Each number is 128 + 24 x the weight over its row's rms, rounded and kept within 0 to 255. Layers, rows and columns count from 0. The size above them is the row's rms in percent of the matrix's.

# layer 5 attention key, 192x192, rms 0.116, rows 0-104, columns 128-191
size [ 41  41  47  43  55  50  54  62  55  71  61  71  97  82 103 129 147 127 136 142 145 138 138 147 148 134 150 137 146 147 147 148  75  63  76  77  85  87  90  83  77  85  84  80  85  86  82 117  86  85  86  85  86  82  82  87  79  84  81  81  83  86  83  92  61  58  62  70  67  75  82  77  76  84  92  90 105 102 127 102 123 114 121 126 130 111 121 122 125 113 119 121 123 121 125 112  71  82  70  79  86  81  76 101  98]
[[114 142 140 104 120 155  99 126 134 139 122 133 132 121 111 106 166 122 140 134 150 114 110 174 120 116 143 174 125 125 130 149 134  69 133 124 124 106 121 124 202 173 157 119 129 144 102 145  93 118 132 132 123 110 108 113 129  87 142 115 122 154 140 112]
 [159  92 110 112 121 160 155 120 124 182 125 115 116 116 162 133 123 142 113 126 119 150 152 120 139 151 156 127 145 139 127 118 119  86 111 152 122 103 115 133 120 148 106 137 132 125 149 177 111 117 114 141 150 150 106 106 129  94 172 139 102 129 121  99]
 [115 103  97 113 156 124 110 119 106 154 187 155 119 131 112 142 159 130 144 132  86 159 110 149 138 141 153 191 135 131 108  93 123 170 116 127 119 106 114 155 150 115 156 131 119 176  73 150 126 119 166 128 112 169 111 147 121 125 145 132 144  78 197 121]
 [114 148 134 130 103 125 130 130 143 134 139 110 140  90 158 109 116 107 110 117 116 105 148 133  88  85 112 150 114 142  93 148  91 169 144 137 165 113 126 120 153  88 128 138 115 131  96 106 116 135 109 151 112 135 124  83 162 106 137 142  86 138 113 148]
 [107 130 134 111 134  79 131 158 134 162 138 113 106 137 119 111 149 177 119 114 113 131 164 142 123 180 147 108 148 125 170 152  86  89 124 122 128  99 149 100 119 184 105 135 142 135  91 102 122 118 170 152  93 112 145 134 126 117 162 126 109 130 102 155]
 [111 144 128 129 118 138 172 123 134 130 105 104 100  90 125 119 100  78 148 136 120 100 110 116 119  87 159 124 110 139 152 141  71  95  81 171 112 149 133 116 144 120 130 165 101  97 143 121 149 113 107 129  99 132 122 119 134 116 150 143 118 109  87 121]
 [139 194 101 112  94 116 118 121 158  94 139 137  94 139 101 108 107  82 119 129 131 128 152 121 119 152 137 113 170 111  68 130 128 136 143 176  97  66 139 129 149 135 100 147 120 126 127 119 125 122 172 143 156 125  71 130 137 155 143 127 116 163 107  86]
 [110  94 129 141 127 163 147 125 143 121 151 130 117  81 102 129  78  98 171 116 131 123  65 125 101 113 130 122 107 141 106 131 134 110 145 114  96 117 126 144 163 128 158 168  70 141 176 159 157 105 114 130 166 136  85 118 132 119 107 117 160 110 127  93]
 [126 157 128 166 133 127 122 138 137 124 118 111 151 133 131 144 150 112 100 141 128  89 129 137 126 119 144  90 138 141 120 150 108 122 131  92 191 140 131 102 126 124 119  96  96  79  88  90 172  94 145  91 125 138 178 119 108 134 106  71 111 130 111 126]
 [147 150 116 166 110  69 154 116 108 121 121 100 153 159 122 125 171 138 111 152 106 144 183 134 150 116  99  74 148 105 132  94 140 125 121  99 155 153  92 100  87 138 110 104 167 115  55 117 129 126 143 123 118 129 156 137 139 150 134 134 110 156  88 148]
 [171 166  56 153 122 142 141 125  93 115 118 114 115 109 121 112 108 160 120 108 112 148 142 111 168 131 149 156 155  98 115 122 119 118 114 100 132  96 140 132 199 142 130 145 153 151 141 111 127  91 132 116 116 101 126 162 155 130 102 151 124 130 144 148]
 [115 134 139  95 107 123 151 111  95 125 145 133 118  81 105 117 139 147 162 112 145 145  97 118 130 110 118 103  85 129 116 125 101 127 115 142 112 121 152 115 149 148 134  93 139 148 198 118 148 152 129 137 147 135 118 122 123 153 107 138 170 109 140 123]
 [156 162 137 108 131 132 137 105  97 136 110 106 156  90 116 131 129 190 146 144 145  94 108 130 182 100 152  87 128 105 141 145 151 117 120 139 114 114 173 102 121 122 116 127 125 120 136 156 117 121 111 124 145 107 120 137 152 103 152 144 141 131 141 106]
 [176 117 142 134 175 120 127 106 113 122 160 147 136 114 124 169 155 123 122  88 147 141  88 118 116 119 140 114 182  99 132 116 166 139 100  77 162 153 100 124 140 147 140 107 124  85  84  91 149 129 144 129  72 150 163 121 112  87 129 116  95 120 134 141]
 [169 101 155 113 128 133 128 121 112 155 120 111 141 108 105 142 112 130 141 124 121 147  93 140 122  95 162 124 146 111 133 126 170 148  90  84 132 145 142 135 138 147 160 134 123 114 111 145 120 117 145  99 125 118 155 151 120  98 120 133 114 136 167 112]
 [119  99 132 135 105 146 181 156 127  84 112 120 121 164 127 123 145 100 136 145 149 154 129 142 108 154 105 167 116 161  89 104 105 129 127 113 117 117 106 128 116 112 103  97 122 167 131 119 129 126 145 107 111 156 127 138 136 167 129 115 102 131 164 146]
 [150 119 132 135 118  99 169 108  88 127 114 144 151 147 170 113 166 140 114  76 133 180 103 148 101 159 136 157 153 134 125 158 122 123 153 120 114 180  92 142 167 106 139 124 161 128  89 110 153 156  90 149 137 108 144 136 140 101 133 107 144 108 118 133]
 [145 117  94 144 107 145 118  98 104 105 140  99 151 132  96 109 108 131 130 116 141 123 132  88  93 137 113 121 137  75 153 137 156 112 185 118 115 120 135 140 138 128 161 155 139 119 176 141 124 161  98 136 127 135 144 130 115 115 104 188 129 112 120 131]
 [124 130 117 178 108 119 166 122  89 146 102 155 120  98 134 169 140 155 102 103 129 119 106 123 131  68 124 148 109 151 131 116 134  95 136 125 126 170 162 117 140 112 121 112 138 133 126 138 143 131 162 125 122 149 138 101 152 123 142 132 154 104 132 136]
 [ 88 142 144 152 136 106 158 152 117 146 146 125 164 120 151  88 145 137 112 133 100 100 139  71 106 103 158 102 108 136 124 114 110 127 144  83 129 131 177 146 111 141  73 153 153 127 108 121 121 122 141 151 115 122 138  89  96 108 147 138 138 124 118 121]
 [147 143 119 137  98  99 163  96 125 116 156 127 122 122 129 146 138 126 146 151 110 151 137 105 114 141 197  96  95 129 144 133 117 116  88 122 126 125 110 124 139  95  96  95 149 119  98 154 143 150 143 157 118 161 122 110 132 127 110  94 141 106  88 159]
 [130  86 132 119 107 148 117 130 128  57 144 155 104 141 147 139 140 120 178 113 104  99 140 101 149 116 135 130 117 137 159  78 142  81 111 124  84 125 169 109 124 116 125 191 179 132 151 136 151 139 162 131 133 171 153 141 149 101 115  82 138 100 110 135]
 [112 117  92 139 142 124 154  97 139 113  91  90 117 141  94 151 108 124 148 120 147 149 131 131 131 114 128 123 116 118 156 111 116 118 115 151 124 115 166 187 162 126 157 140 151 141 103 151 133 107 174 133 117 134 182 100 162 127 109 141 124 153  93 152]
 [128 116 143 122 143 123 124 127 184 136 142 152 102 159 140  84 113 118 152  96 150 130 139  88 105 142 185 178 122 106 154  81 133 121 143 111 138 148 120 137 130 140 113 139 142 151  68 161 150 117  74 102 136  97 167 132 128 117 133 119  89 149 135 142]
 [136  94  68 122 160 107 134 145 103  98 134 171 108 100 161  81 114 131 160  89 136 122 135 151 111 146 101 145 104 149 110  95 126 107 105 133 193 131 193 143 132 102 139 151 111 137 135 122 118 111 105  90  88 158 131  78 179 129 132 126 130  92 151 112]
 [126 120 128 153 122 113 150 145 154 156 174 130 164 107 116 127 116 107 119 156 151  81 105 184 136 154 122 133 151 125 142 119 141 138 137 123 110 164 119 168  83 122 115 161 130 163 169 188 106 180 166 114 128 150 149 106 143 123  80 152 113 104 122 178]
 [111 114 136  91 126 146 121 136 148 118 154 123 135 109 121 141 145 124 129 150 118 127 140 143 151 108 116 170 137 113 166 171 162 165 152  99 134 107 132 148 136  99 134 109 147 106 164 165 148  94 136 131  90  99 121  98 151 128 154 129 105 116  78  69]
 [104 132 142 160  93 147 136  97 136 133 132 109  71 117 127  72 119 137 117 122 138 175 118 216 133  97 133  71 117 139 185 105 141 151 121 129  81 146 144 110 114 148  99 103 119 162 130  99 126 117 112 128 128 108 156 150 116 148 130 157 141 164 111 123]
 [132  98  98 138 113 115 126  94 153 147 139  74 126 142 140  69 141 145 126 117  85 131 111 119 143 110 133 141 126 167 139 127 153 120 147 102 106 121 123 132 143 135 152 142 107  92 123 104 106 168 130 110 151 112 133 153 138 100 139 145 105 142 157 159]
 [128 110 106 145 108 141 140  94 125 116 141 102 150 125 114 173 143 117  66 123 169  78 120 129 120 143 207 114 118 114 139 149 160 125 190 133 121 176  65 135 136 169 129 134  96 136 128 125 134 117 136  83 136 118  98 140 136 153 136 106  96 112 117 123]
 [139  99 105 129 144 116 102 185 116 149 128 113  79 110 141 102 136 101 128 130 144  72 129  82 115 155  93 122 114 173 130 114 110 131 147 116 158  96 127 107 191  84 165 141 110 120 112 108 182 117 142  99 120 149 144 129 120 132 151 123 129 118 113 136]
 [121 128 141 129 119 144 125 124  79 141 171 116  85 142 130 145 124 132 128 133  90 151  89 108 147 136 168  94 116 185 130 131 126 175 119 114 127 152 118 122  92  79 147  93 102 108  87 143  88 146 133 140  96 147 139 114 158 129 158 171  79 146 137  84]
 [103 136 171 108 107 136 141 152 131 163 154 100 137 150 128 103 106 145 101 125 115 118 133 125 132  99 100 136  99 155 132 129 139 138 109 180 107 122 111 157  98 119 125 147 109 119 124 131 102 125 153 115 120 122 173 171 180 168 134 162 117  81  99  93]
 [ 98 129 159 118 123  95 125 144 156 111 107 171 110 111 112 123 114 107 129 106 156 179 125 163 117 138 158 156 118  97 155 161 128 108 142  97  94 117 157 107 115 111 171 111 153 146 115 136 149  99 172 143 132 123 122 160 108 106 135 160 148 120 138 138]
 [144 137  98 102 130 134 156 160 151 153 157 172 115 129 119 179 115 140 118 146 140 139 120 156  88 129 118  88 156 129 137 145  95 145 128 115  95 104  98 173  95 124 138 121 115 111 143 133 108 133 141 160 123 138 115 134 126 143 126 129 142 125 132 137]
 [110 109 135 133 157 120 113 119 101 118 121 151  82 113 122  95  94 104 155 110 184 178 127 159 134 154  88 108 174 130 115 136 112 129 115 111  90 132 175 103  83 110 168 149 160 118  82 159 144  92 138 117 140  85 114 137 125 138 156 118 117 140  91 132]
 [109 113 129 139  96  82 147 122 196 162 106 133 125 104 125 150 140 101 104  97 160  87 131 148 116 161 139 102  99 139 116 148 133 114 117 167 126  97 139  92 126 126 116 118 154 108 115 128 107 149 117 161  88 110 104 160 137 153 168 157 121 118 129 128]
 [116 140  77  78 180 147 122 134  86 126 140 174 107 106 125  98 148 182 129  91 106 166 119 162 145  91 110 137 106 106 158 118 133 172 135 131 137 118 140 138  93 145 121 144  85 110 110 132 183 124 161 118 146 130 117 105  92  90 150 129 124 146 121 150]
 [144 167 110 141  75 107 115 104 137 158 122 131 122 101 162 129 137 137 134 144 126 116 148 162 138 125 114 117 138 135 120 132 123 128 122 133 148 117 110 112 153 130 151 107 167 156 129 136 142 128 122 109 117 139 137 143 178 159 126 145 134 146 147 147]
 [133 102 169 127 134  73 118 115 137 109 106 156 143 116 131  76 126 147 110 123  97  91 147 139 136 117 115 148 121 138 113 126 124  95 125 125 110 119 163 160 149 117 148 137 122 134 128 154 117 143  83 129 118 136 135 115 141 177 132 145 102 132 145  93]
 [127 130 129 124 134 154 135 137 132 104 164  95 155 124 160 106 150 173 120 170 168 133 143  98 154 114 181 149 108 164 119 163 118 140 125 123 154 108 162 171 167  98 143 136 150 144 101  75 111 122 122 114 111 145  99 127 128 112 151 131 141 113 144 130]
 [ 88 113 138 128 113 113 102  92 142 163 127 173 151 139 103 123 155 134  88 114  93 144 161 118 142 152 118 145 104 132 107 120 176 156 127 124 150 159 133 146 137 137 167 114 169 176 116 131 124 133 110  88 111  96 162 164 153 143 118  90 111 121 116 129]
 [143 119 134 117 126 154 112  97  94 153 119 110 127 132 131 122 150 126 148 118 143 158 111  93  47 135 157 108 133 136 142 154 101 140 158  88 144 106 130 143 122 149 111 153 104 133 113 149 118 142 108 150 137 141 105 138 136 116 119 101 129 151 120 125]
 [176 118 121 111 153 148 131 120 115 160  82 133 131 122 143 123 126 115 147 100 134 148 156 146 152 116 113 155  89  87 128 144  88 123 105 163  78 161 118 143 110 126 132 123  70 126  72 109 115 115  68 151 148 142 113 113 133 126  68 137 141 150 130 123]
 [130 139 108 103 139 144  95 104 130 121 104 140 123  99 167 123 138 156 128 139 113 104  88 146 124 114  83 134 130 146 154 122 138 136 157 113 115 141 160 100 111 140 126 113 109 124  98 120 168 140 135 143 115 109 129  90 164 119 138 140 113 153 143 144]
 [129 138 152 137 130 149 146 140 166 109 132 129 149 142 127 145 110 132 104  88 124 133 123 114 127 151 157 158 143 161 119 160 129 108 165 122  74 136 142  89 112 153 129  90 116 146 141 119 101 112 142 178 132 156 143 146  94 150 102 130 168 140 138 150]
 [130 159 143 142 147 130 140 134 132 112 170  90 126  96  92 127 138 107 161 137 114 114  92 182 111 126 130 131 115 117 105 132 158 125 131 125 142 116 128 135 170 139 143 133  92 165  89  98  84 112  87 144 146  79 148 119 164 136 126 139 104  84  78 111]
 [127 123 137 118 131 140 135 132  91 129 152 128 157 148 141 108 125 150 115 110 118 106 157  89 132 106 153 137  95 165 175 144 104 117 149 133 114 117  99 126 130 105 124 110 100 123 148 114 111 114 122 150 117 154 161  96 128 119 124 149 116 124 134  86]
 [127 111  80 142 137 108 109  98 146 135 111  85 139 116 179 169 111 136 136  99 156 143 161 124  94  67 120 121  93 123 118 101 128 118 103 112 123 155 117 130 139 141 117 149 169 159 125 178 135 145 108 110 150 122 102 148 181 110 147 145 110  84 128 133]
 [132 139  93 171 141 170 105 138 136 172 142 118 121 128 156 145  90 106 109 160  98  95 142 114 147 119 145 120 138 136 120 156  99 116 138 122 133 124 137  79 141 125 110 116 106 116 126 121 133 134 136 117 107 110  94 136  98 140 122  93 139  95 179 125]
 [164 141 131 165 166 110 125 116 146 127 126 153 140 119 109 135 125 113 148 135 119  95 132 121 120  79 120 143 149  90 113 113  78 119 173 158 145 109 136  66 159 141 159 121 144 110  93 108 157 102 117 138  94 111  74 151 113 141 129 172 131 150 118 146]
 [130 127 128 120 121 127  85 135 156 149 123 149 158 156 137 130 129 133 136 147 130 161 157  75 132 110  98 116 107 119 110 142 163 153 108 100 128 130 142 177 105 107 114 106 150 113 142 136 119 152 144 124  82 177 144 123  95 125 109 123 185 127 121 116]
 [125  90 161 150 148 118 159 148 170 136 120 112 121  88 106 118 127 162 135 125 112 149 102 151  94 153 130 120 101 111 160 143 117  95 119 109 165 160 126  98  84 103 127 142 125 135 137 127 127 146 137 141 120 108 143 121 121 105  88 121 143 145 143 130]
 [121 111 148 129 100 131 136 123  95 135 159  77 125 134 102 148 124 165 112 121 109 105 133 129 123 133 103 148  84 160 122 108 182 144 106 155 119 154 127  71 100 127 123 138 133 160 165 103 144 124 122 111  82 132 119 150 151 106  87 126 126 150 128  67]
 [ 69 141 141 125 142 115 142 149 134 107 141 107  93 151 166 138 137 153 142 127 159 152 105 134 178 158 178 183 123 103 107 169 133 119  62 122 142 109 109 131 122 117 122 100 146 123 168 111 136 136 143 136 128 122 144  77  86 127 115 160 111 127  89 116]
 [164 158 126 113 130 146 130 127 144 122 131 106 100 107 102 185 124  96 156 145 121  72 120 120 127 169  91 129  73 129 109 134 143 115 111  96  97 135 139 158 174 157 103 109 165 104  90 124 123 108 127 142 116 112 134  97 127 158 117 113 190 131 141 167]
 [134 112 135 141  92  95  78 118 143 114 131 145 105 121 140 159 140  70 159 126 109 160 123 144  79 125 115 112 149 140 131 156 144 138 127 158 130 169 109 120 150 125 133 136 165 133 136 140 141 124  94 105 102  84  78 121  83 111 125 162 119 135  92 130]
 [149 130 125 154 134 143 124 156 111 115 148 123 133  86 132 105 111 111 139  97 157 125  83 119 158 167 102  77 127 157 131 176 146  95 147  76 129 123 141  75 153 121  78 122 120 104 162 134 130  95 109 164 120 110 132 107 167 102 136 106 131 125 140 112]
 [124 178 130 107 141 198 134 139 101 122 116 146 125 105 163 151 145 111 101 162  94 129 156 104 126 114  90 166 147  77  88 132 105 155 107 147 122 110 118 153 110 160 113 133  92 108 144 150 170 147 144 126 145 135 109 103 156 110 113 107 111 140 152 141]
 [166 135 110 101 100 131  83  54 163 176 133 148 182 124 178 102 145 104 133 146 144 143 107 108 165 107 113 179 140 126 176 123 134 113 116 120 166 100 139 108 144 190 127 133 156 160 118 109 113 154 144  85 139 108 112 150 159 147 131  96 109 156 141 119]
 [125 150  89 144 120 109 184 139 131 103 118 116 147 120 134 120 100 166 132 113 132 127 139  97 126 121  85 170 116 133 121 118 107 140 163 139 111 181 143 179 142 155 126 128 115 126 121 134 179 170 171 121 131 104  64 106 135 119 111 131 134 130 143  94]
 [147  94 163 100  88 153 169 144 139 102 138 125 123 116 131 173 111 131  99 170 176 147  52 122 131 172 170 155 119 147 159 151  98 162 144 107 107 176 146 160 163 157 106 179 130  99 116 101 143 116 148 107 136 120 110 159 149 117 103 151 137 151 135  86]
 [202  96 132 163 173 127 154 125 163 111 115 116 143 156 151 104  92 162 127 133 108 111 126 118 169 158 161 147 115 135 142 121  91 110 126 118 115 140 146 136  93 136 136 115 119 135 134 133 129 178  85 160 140 143 150 100  93  94 101 107 146 154 167 127]
 [106  90 150 118 124 172  84 107 158 151 156  92 126 162 115 130 139 125 124 137 132 114 197 125 111 130 138 185  98 164 135 153  95 123 131 123 116 168 133 144 106 110  77 140 132 151 185 108 129 113 132  96 110 166 115  96 118 137  95 120 141 118 152 147]
 [125 117 124 122 121 146 108 120 125 128 129 166 145  97 143 133 115 142 107 122 130 150 121 148 149  81 142 132 167  60  89 109  76 116 139 153 115 143 121 173 144 127 102 113 103 138 148 112 125 121 111 112 144 129 122 103 101 159 173 122 138 169 155 109]
 [152 142 120 183 123 126 166 157 118 122 143 116 125  91 130 145 165 144 155  69 157 122 147 113 101  95 161 100 159 126 152 133 128  94  96 162 158 109 106  84 106 117 112 132  73 128 158 117 145 139 141 111 137 137 143 106 108 159 116 129 106 125 120 141]
 [129 118 137  76 127 122 117 138 128 115 144 160 144 147  76  90 111 155 153 139  94 120 106 129 134 127 149 136 178 132  98 121 127 105 143 126 150  85  81 115  44 142 158 107 132 163 140 109 120  92 129 123 123 122  89 135 123 112 159 103 137 171 128 136]
 [117 100 161 114 103 126 129 126 135 107 112 130 146 166 135 153  87 112 125  93 121 130 123 124 120 123 147 160 173 103 168  92 132 118 117 142 173 150 128 106 146 109 132 128 116 175 129 133 146 122 121 137 146 102 144 134  96 111 142 150  98 143 110 123]
 [127 133  94 118 133 144 156 145 137 181 140 109  99 142  93  88 151 156 139 108 171 109 125 116 147 115 101 118 143 122 130 119 151 150 167 127 100 176 122 137 156 166 111 139 126  95 147 171 141 168 159 134 137 117 127 117 147 116 151  97 131  99 151  89]
 [ 91 131 133 113 144 131 164 114 128 164 106 134 109  78 120 110 145 144 153 130 133 109 152 124  97 131 118  96 152 113 171 115 128 113 122 129 123 142 124 151 118 137 115 141 150 151 169 104 114 145 131 105 141 145 120 110 120 133 133 102 120 150 161 122]
 [ 89 114 134 138  89 156 120 116  98 134 128 109 108 123 123 135 107 114 162 169 156 142 115 144 143  79 156 130  86 122 128 171 101 138 122 138 154 140 112 121 125 115 146 161 135 174  97 117 140 166 150 166 149 166 150 115 149 156 131 178 120 102 169 159]
 [126 107 146 139 145 130 144 110 122 113 148 125 170 137 126 102 150 125 114 111 138 147 138 163 115 179  82 152 153 135 134 120 174 130 124  61 139 174 102 148 112 151 175  92 133 141  84 121 102 138  92 127 112 142 103 130 133 133  99  86 109 154 113 126]
 [198 162 143 141 177 153 175 104 135 121 123 141 170 130 173 142 130 129 112 101  93 121 117 116  97 171 117 139 152 116 116  95 138 157 128 117 111  95 124 143 149 107 149 124 141 108 121 144 135 114 108 119 119 103  98  76 102  77 149  71  82 132  76 154]
 [ 92 177 170 110 104 139  94 134 128 147 109 142 119 127  88 114 167 120 127 122 121  84  91 110 148 103 141 153 129 109 109 107  87 136 118 145 109 117 160 123 116 124 125 139 136  87 176 119 158 142 164 101 111 107 134 106 114 107 150 163 139 112 121 143]
 [160 146 142  98 110 147 140 105 160 131 171 166 122 117 113  92  91  88  94 136  97 127 107 118 159  97 122 136 114 146  80 138  59 146 136 142 103 106 113 152 162 120 151 124  74 122 156 132 111 153 138  86 138  86 165 117 100 119 158 136 126 136 122 124]
 [192 150 163 134 134 119 128 169  78 160 141 128 136 153  92 131 109  58 106 109 157 149  81 144 101  96 146 139 125 166 108 131 120 146  85 132 120 122 117 152 146 110 142 109 105 110 176 135 135 135 158 123 137  97 103 105 126 125 110 180 161  74 162 141]
 [127 107 133 159  85 134 122 166  71 133 145 131 150 154 139 134 161 137 144 121 125 146 130 145 106 113 110 116 114 118 111  95 128 131 115 134 103 151 104 116 123 149 136  82 136 114 155 105 123 142 130 162 144 147 133 152 113 143  82 146 111 121 110 136]
 [129 118  72 108 155  72 166 106 118 109 109 124 134 125 101 127 164 173 126 116 152 134  97 115  80 171 150 155 174 132 167 141 184 110 116 153 174 159 135 123 148 147 149 144 113 116 103 121 109 166 129 140 163 117 140 110 118  88 149 118  95 151 126 145]
 [134 167  81 141 142 131 146 118 131 144 153 165 159 134 101 140 119 142  92 103  90 127 135 162 117 128 152 169 189 125 120 117 129 157 127 173 140 153  85 140 138 147 123 127 111 115 113  97 143  87 135  91 116 128 138 134 151 121 157 136 150 124 104 169]
 [144 124  85 117 121 113 110 113 125 131 148 122 133 110 103 112 129 148 125 134 132 151 152 175 110 120 124 131 159 122 102  81 111 149 114 141 175 125 117 139 170 106 146 102 122 110  91 141 124 126 130  92 116 103 125 125 199 104 125 139 143 111 113 132]
 [119 114 119 142 155 127 135 141 172 166 106 145  80  95 157  63 138 115 109 132 126 154 106 116 104 138 110 149 190  99 161 123 133 122 121 116 153 145 161 143 156  95 113 135 158 152 152 107 163 112 180 144 120 145 112 125 133 108 135 105 128 130 106 149]
 [147 113  88 148 154  72 141 142 164 125 152 111 147  79 129  88 124 118 115 139 132 154  94 143 150 142 150 100 139 157 126 134 163 115 171 104 137  84 175 117 151 129 175 125 122 118 114 104 121 165 128 120 116 144 173 138 156 133 100 122 119 133 135 162]
 [104 183 110 127 130 124 104 103 100 124 133  67  97 117 148 146 121 108 136 123 126 136 131 131 164 132 140 110 145 102 143 140 153 136 125 182 107  87 129 107 138 103 145  68 102 126 128 121 131 101 137 153 154  95 111 134 177 103 153 138 128 109 147 135]
 [131 119 146 176 128 158 141 130 144 108 153 126  81 131  92  84 132 166 115 111 156 112 119 142 128 144 154 130  80 115 132 119  83 118 105 142 117 130  92 130 130 116  95  88 133 125 119 103 139 107 145 141  86 125 177 134 123 152 108 113 105 138 105 155]
 [132 126 124 144 131 135  76 118 122 141  75  76 130 133 148  69 110 118 116 160 148 108 126 102  99 133 121 123 115 126 123 134 140 123 139 130 116 149 142 138 125 128 154 134 120 122 111  97  87 134 131 122 153 112 156 150 116 139 154 123 151 109 143 189]
 [104 151 103 150 170 125 160 117 116 108 134 135 152 140 115 130 157 108 179 104 137 116 108  59 125 112 165 139 187 152 121 105 124 135 142 127 121  90  93 165 140 122 135 160 161 124 128 158 112 118 125 140 120 106 145 146 142 116 117 151  88 158 146 184]
 [120 161 142 118 173 111 110 126 110 121  95 160 154 129 119 143 122  89 113 169 163 113 162 133 128 165  94 102 132  49 105 133  82 138 131 161 117 121 130 108 108 175  90 132 148 151 144 120 141 129 132 155 109  95 129 104 113 144 104 124 127 125 158 167]
 [144 154 114 120 150 148 127 128 120 108 149 154 111 110 124 117 138 124 148 102 169 105 117 146 146 131 129 149 127 103 165 139 160 144 103 171 117 197 146  88 107 141  95 150 113 159 156 127 107 153  57 106 164  74 125 128 140 130 141 116 140 131 148 123]
 [137 105  97 131 143 180 135 135  91 115 150 111 119  93 132  98 135 130 150 104 133 140 135 150 136 120 118 120 138 128 134 157 133 149 107  98 126 108 110 147 140 130 109 103 158 166 156 132 136 127 143 162 103 130  98 129 129 100 140 173 106 108 150 156]
 [ 65 147 115 148 101 104 120 105 154 137 147 123 140 157 123 122 141 115  95 146 127  99 143 106  94 146 137 114 108 170  79 103 111 109 113 150 136 114 117 106 171 173  95 129 152 125 144 120 146 132 155 163 136  88 130 164  98  93 165 125 148 133 109 117]
 [124 143 123 140 186 134 122 134 113 119 128 162 103 108 158 157 137 105 134  58  87 172  92 168 100 130  90 137 131 118 104 165 118 135 156 149 111 143 117 133 118 110 105 155 113 101 163 109 119 157 119 189 146 140 113  98 110 112  93 113 136 128 145 103]
 [122 120 142 116 139 112 107 106  78 185 153 133 128  66 105 131 144  98 109 123 136  64 125  77  91 106 109 108 131 111 156 165 140 170 185 110 109 147 123 137 141 160 146 122 101 105 171 144 148 119 172 140 158  98 100 104  92 117 130 155 149 104 106 157]
 [113 105 198 144 175 125 170 100 163 106 128 108  90 133 132 150 104 163 112 118 105 123 117 167 173  99 155 142 128 125 167 130 127 143 128 107 114 127 182 170 123 111 173 153 151 151 122 152 136 132 173 114 178 107 166 113 137  95 127 115 109 139 115 113]
 [131 135  98 112 106 159 143 183 126 133  78 112 147 126 140 131 124 150  89 114 146 154 169 123 131 113 113 162 103 122 135 170 126 128 136 123 166 127 158 136 162 144 155 100 134 154 120 107 143  76  84 119 118 101 130 108 139 136 170 140 165 109 157  83]
 [138 104 162 104 145  91 139 118 165 180 138 149 125 139 156 143 166 136 102 147 101 155 131 141 116 151 152 194 158 168  89 156 110 133 153 142 130 126  61 123 178 108 132 105 143 128 107 114 161 142  86  80 172 133 132 152 150 124 154 120 134 107  89 168]
 [163 121 115 123  86 115 154 130 101 122 165 120 159 123 107 190 126 144 126 110 124 105 118 172 113 103 158 122 183 124 150 128 171  93 114 108 115 151  97 151 145 140 167 136 140 141 131 128 173 158 136 133 120 161 137 151 134 105 119 136 123 127 117 139]
 [133 106 117 138 177 148 135 129  95 169 144 112 104 120 138 135 139 171 127  79 137 154 128  72 114 128 106 123 165 150 109 156 122 119  92 111  96 157 111 101 133 129 162 142 141 132  87 130 132 157 132 129 149 126  78 133  99 150 114 136 133 136 112 133]
 [117 154 129 142 118 107 152  74 137 162 133  96  92 125 130 114 134 115  89 148  92 150  97  86 160 101  99 130 105 151 144 142 116 121 102 106 109 114 162 171 123 132 160 131 122 148 136 150  83 119 123 191 160 133 130 106 105 159 117 117 126  80 124 156]
 [113 127 154 148 119 146 169 199 152 135  87 162 138 143 108 110 131 111 149 146 152 104 163 155 113 143 126 144 120 139 162 174 156 167 129  75 162 117  93 117 123  98 138 110 160  83 134 145 139 156 130 114 136 106 131 144 160  99 123 129 144  90  97 118]
 [ 98 130 168 174 131 152 100 103 144 125 121 127 162 183 186  98 117 150 163 126 126 106 152 147  84 140 154 132 167 116  81 147 124 137 118 148 120 123 136 127 150 163 131 120 143  95 106  92 105  91 107  64 106  88 156 116 171 109 143  96 132 147 128 134]
 [132 124 151 162 111 156 116 137 144 157 116 143 127 115 113 129  66  90 139 138 126 124 160 125 140 119 119 104 135 129 167 156 178  97 153 103 103 113 114 137 156 142 155 104 133  78  99 159 102 153 110 141 150 121 159  90 151 105 124 137 156 120 139  83]
 [112 111 108  89 124  94 106 132 102 148 145 104 147 120 117 154 150 103  84 117 133 141 108  93 138 136 110 165 148 130 127 101 116 122  73 108 150 148 154 153  79 141 154 141 110 152 128 126 157 129 109 132  82 159 185 144  92 127 149  84 168 140 133 159]
 [129 126  92  98 119 126 116 114 148 146 135 124 113 155 102 117 149 148 138 175 151 111 109 147 102  68 121 121 143  98 140 165 186 140 126 114  88 136 120 144 140 148 109 130 140  75 170 126 157 109 133  92 120  95 100 118 115 116 135 136 151 102 145 149]
 [131 118 140  82 141 111 104  91 103 122 159 148 161 123 130 155 131 122 125 155 146 114 109 113 148 145 125 121 165 133  58 111 104 131 130 154 129 185 109 149 113 129 122 171 122 123 120 130 136  97 152 126  93 107 157 114  93 112 136 117 102 137 147 167]
 [102 103  98 180 139 146 152 149 137 143 115 122 104 148 107  82  89 117 155 124 122 143 144 140 140 114 137 115 167 140 154 118 160 183 150  98  99 129  78 132 149 136 117 100 150 143  90 146 120 157 121 127 138 108  61 112 140 115 136 134 154 112 120 130]]